python train.py --norm="rmsnorm" --attn_scale=0.177 --parallel_block=false --schedule="wsd" --decay_shape="linear" --doc_mask=true
Each number is 128 + 24 x the weight over the matrix's rms, rounded and kept within 0 to 255. Layers, rows and columns count from 0. Numbers have three digits each.

# layer 10 attention query, 64x64, rms 0.0863, rows 0-63, columns 32-63
124125080126173111137155141120159132100140117131141131105127164129136147119141118141105105154112
120123117141112137131140095102117123143110152174115126177127103101124094099172088141122156094125
152105130111147115112125152109121099179111137108146140109135148148184152118121139131148146081155
108149124151118137104156113138124101119090153109115144145100150117110096108135148146120104122120
171124126132137131158115110147147162117178158168099115138145144106102139119167113154143111167109
176129120138169138092174122083135107068130103107095101130132183128130147148127156090141149091124
098071141118109100148136173119107144128150140107112088098136101151121112160146129147113157126186
146091115146168084146135151141132132135138109097136122132168132099170156156108160097111164116145
123110082158113130078112134148089163145145130139108109128126147173099086109086169092102103081132
105108115136142130130115092144116146112141149157176165170094116106111170122122083147162128130098
170208160148124114091140117181148150139134076153128145063124129134102140141091115142111107139129
164153132171113099150137159080125153142168101108142177102140099141193135142138121100107165139090
141131154133114117126129079178134176190119117142200071168095134151046140155064122132044117153106
121142151107125120105100169134124157180123095113143137174100109113098158099098151148083099114127
161096165122118145226145189114105122153174099117108120140121092165117106168066167125125139076163
163157069137154093112082157137130120145110084160173168131128189143103145155092123111118163173069
149118123134105165128124147145143177117137117143128107159116140127177154114117170135071190180131
087135157109127132160111096129141158146099172137129122149104126162130123097148134121110138164140
116152140113144136119127106114118118148112151122133142127149126119154123117105101069085151171137
089138148126098148141105087137127146159135141156142107117111164140103126123119145144113080170132
122106142150156144134116132082148143075134127142070119148115102133144148117197138133132198152118
071161134109126170121122097087126097136101132166120160117124151136141109135163105183130110117139
110110135141128124152101147132147126155126133110126140089160129128175141137109133142134109087138
161150123131143160126125113120122115108117137103147140098150098115095113147129106112162149112123
152108157135148164145088159100146166106130167146126100112129112096168141118148123105135127121098
083123119107134113128139102186120149113131110125109100154120088113097129156156150117121143158165
163084113119121150160146164157126138178162110101121093086112132164129071159161142094116134169116
121163113119102141079138144160167118123141164090117145100139089120135110087143122143109129103191
115132114125108136136113098140138144135146161134120125089153178132101099155115113118142102085119
080103135118100127133140129098152106097088093098121135123107124112112118130150111075148140170134
146143130182120095101141121183150179094139106151138123121149174140087154097122133176096159152174
123167169129120089157105122100135135120121114108149138158146139146133173141148142167109092143102
101104111113122103081144131157122093128136149120097119128147109135122097129106126126131102120136
144118125102114135136150090169102137130145112127113103117116129136125117146161101120118130136145
139156128128122117109127164098161112173102148146151138174113120106121135119092134147118080110125
152141124154125137107131133119126118100094141136124101115128120121141128105172139125106160159129
147105101140122144153143136095085152136137159093124127124102133162096121117127151138103143110157
096122136113156125102126130160155142103107111128110108122147071107129155099149116144113125133143
100121149136091131142126122171089138169196102125129133156129166140107107165110121122121073154111
093125138144119093123139115133112148094141154127108132100165168144104103091132171104091123112158
117097122090127108111116127152153129163154147149115110057129145165093172139097091120140116107161
103147161139113137138135095137111137101112089110126103136123139101121112142135108114121119138106
134144145097108190145099145102104123129134119153146148109124110083130137085079119141165129117111
172148122130121138136099122131098113144195149136132096109172115135083134137143105137174105121105
140100095120153136066150161124114119139121106138107099141128114117142154151136134098126119161114
134165153094130172136141150130117135128117092160140139117127111130100142146087094162166072141097
104149171136095080139114155119102167105123115109088189127135129119154146130151101125104107158145
183104129129121124153148155110136145150112141125143112133094123170111086109136154135094139104091
126125119154136136135123152103125120123106147125121125156098107105138122149136116130121148136090
130118121116149101107144130161123141176141134119130129137137138162119109151076131140123117106101
091135108092128126098120113102119109108127120104137126099122128102151119121139130128150106131135
131103144115152104154133121172116133165140129133113090129133094166119156145126113103120164100143
102106131081117102119138105185093135139129137117114078080146109124131141126143148150133161083147
115101151133133095157124132188113138142159122109122138142139100150087123175098134128098154087144
094169119082098129091130114143159145111121112131128139079188133102124136119108116183145118139102
089153095144104110150147115088120130135104148112068094164123111158128103134196116128119111166141
124168103070172128088164134137145123150196155106152087165176131136145153141113136153105126153122
123118126115096114128147134177092075139124143108088105188122105160149093150133145138085142144157
096101123135133122114148151090098103138120118113095115129131138125134137132152128119128101105092
149120158106148137119156126116125091124146105118120110178070089120169121133160118133131107191140
103127148141119132095126088136079156103114180100127129148166144116141110133143098109122116154132
138146136144113139143109149155127102106177153144137119145085103101143158108136118074151147136134
137158163111121128106137139108120107084120147134135116133107128130098159108114197138135119099161
148105109147128122156158151116111113117140092090077153122098082129135095122137126091154135123100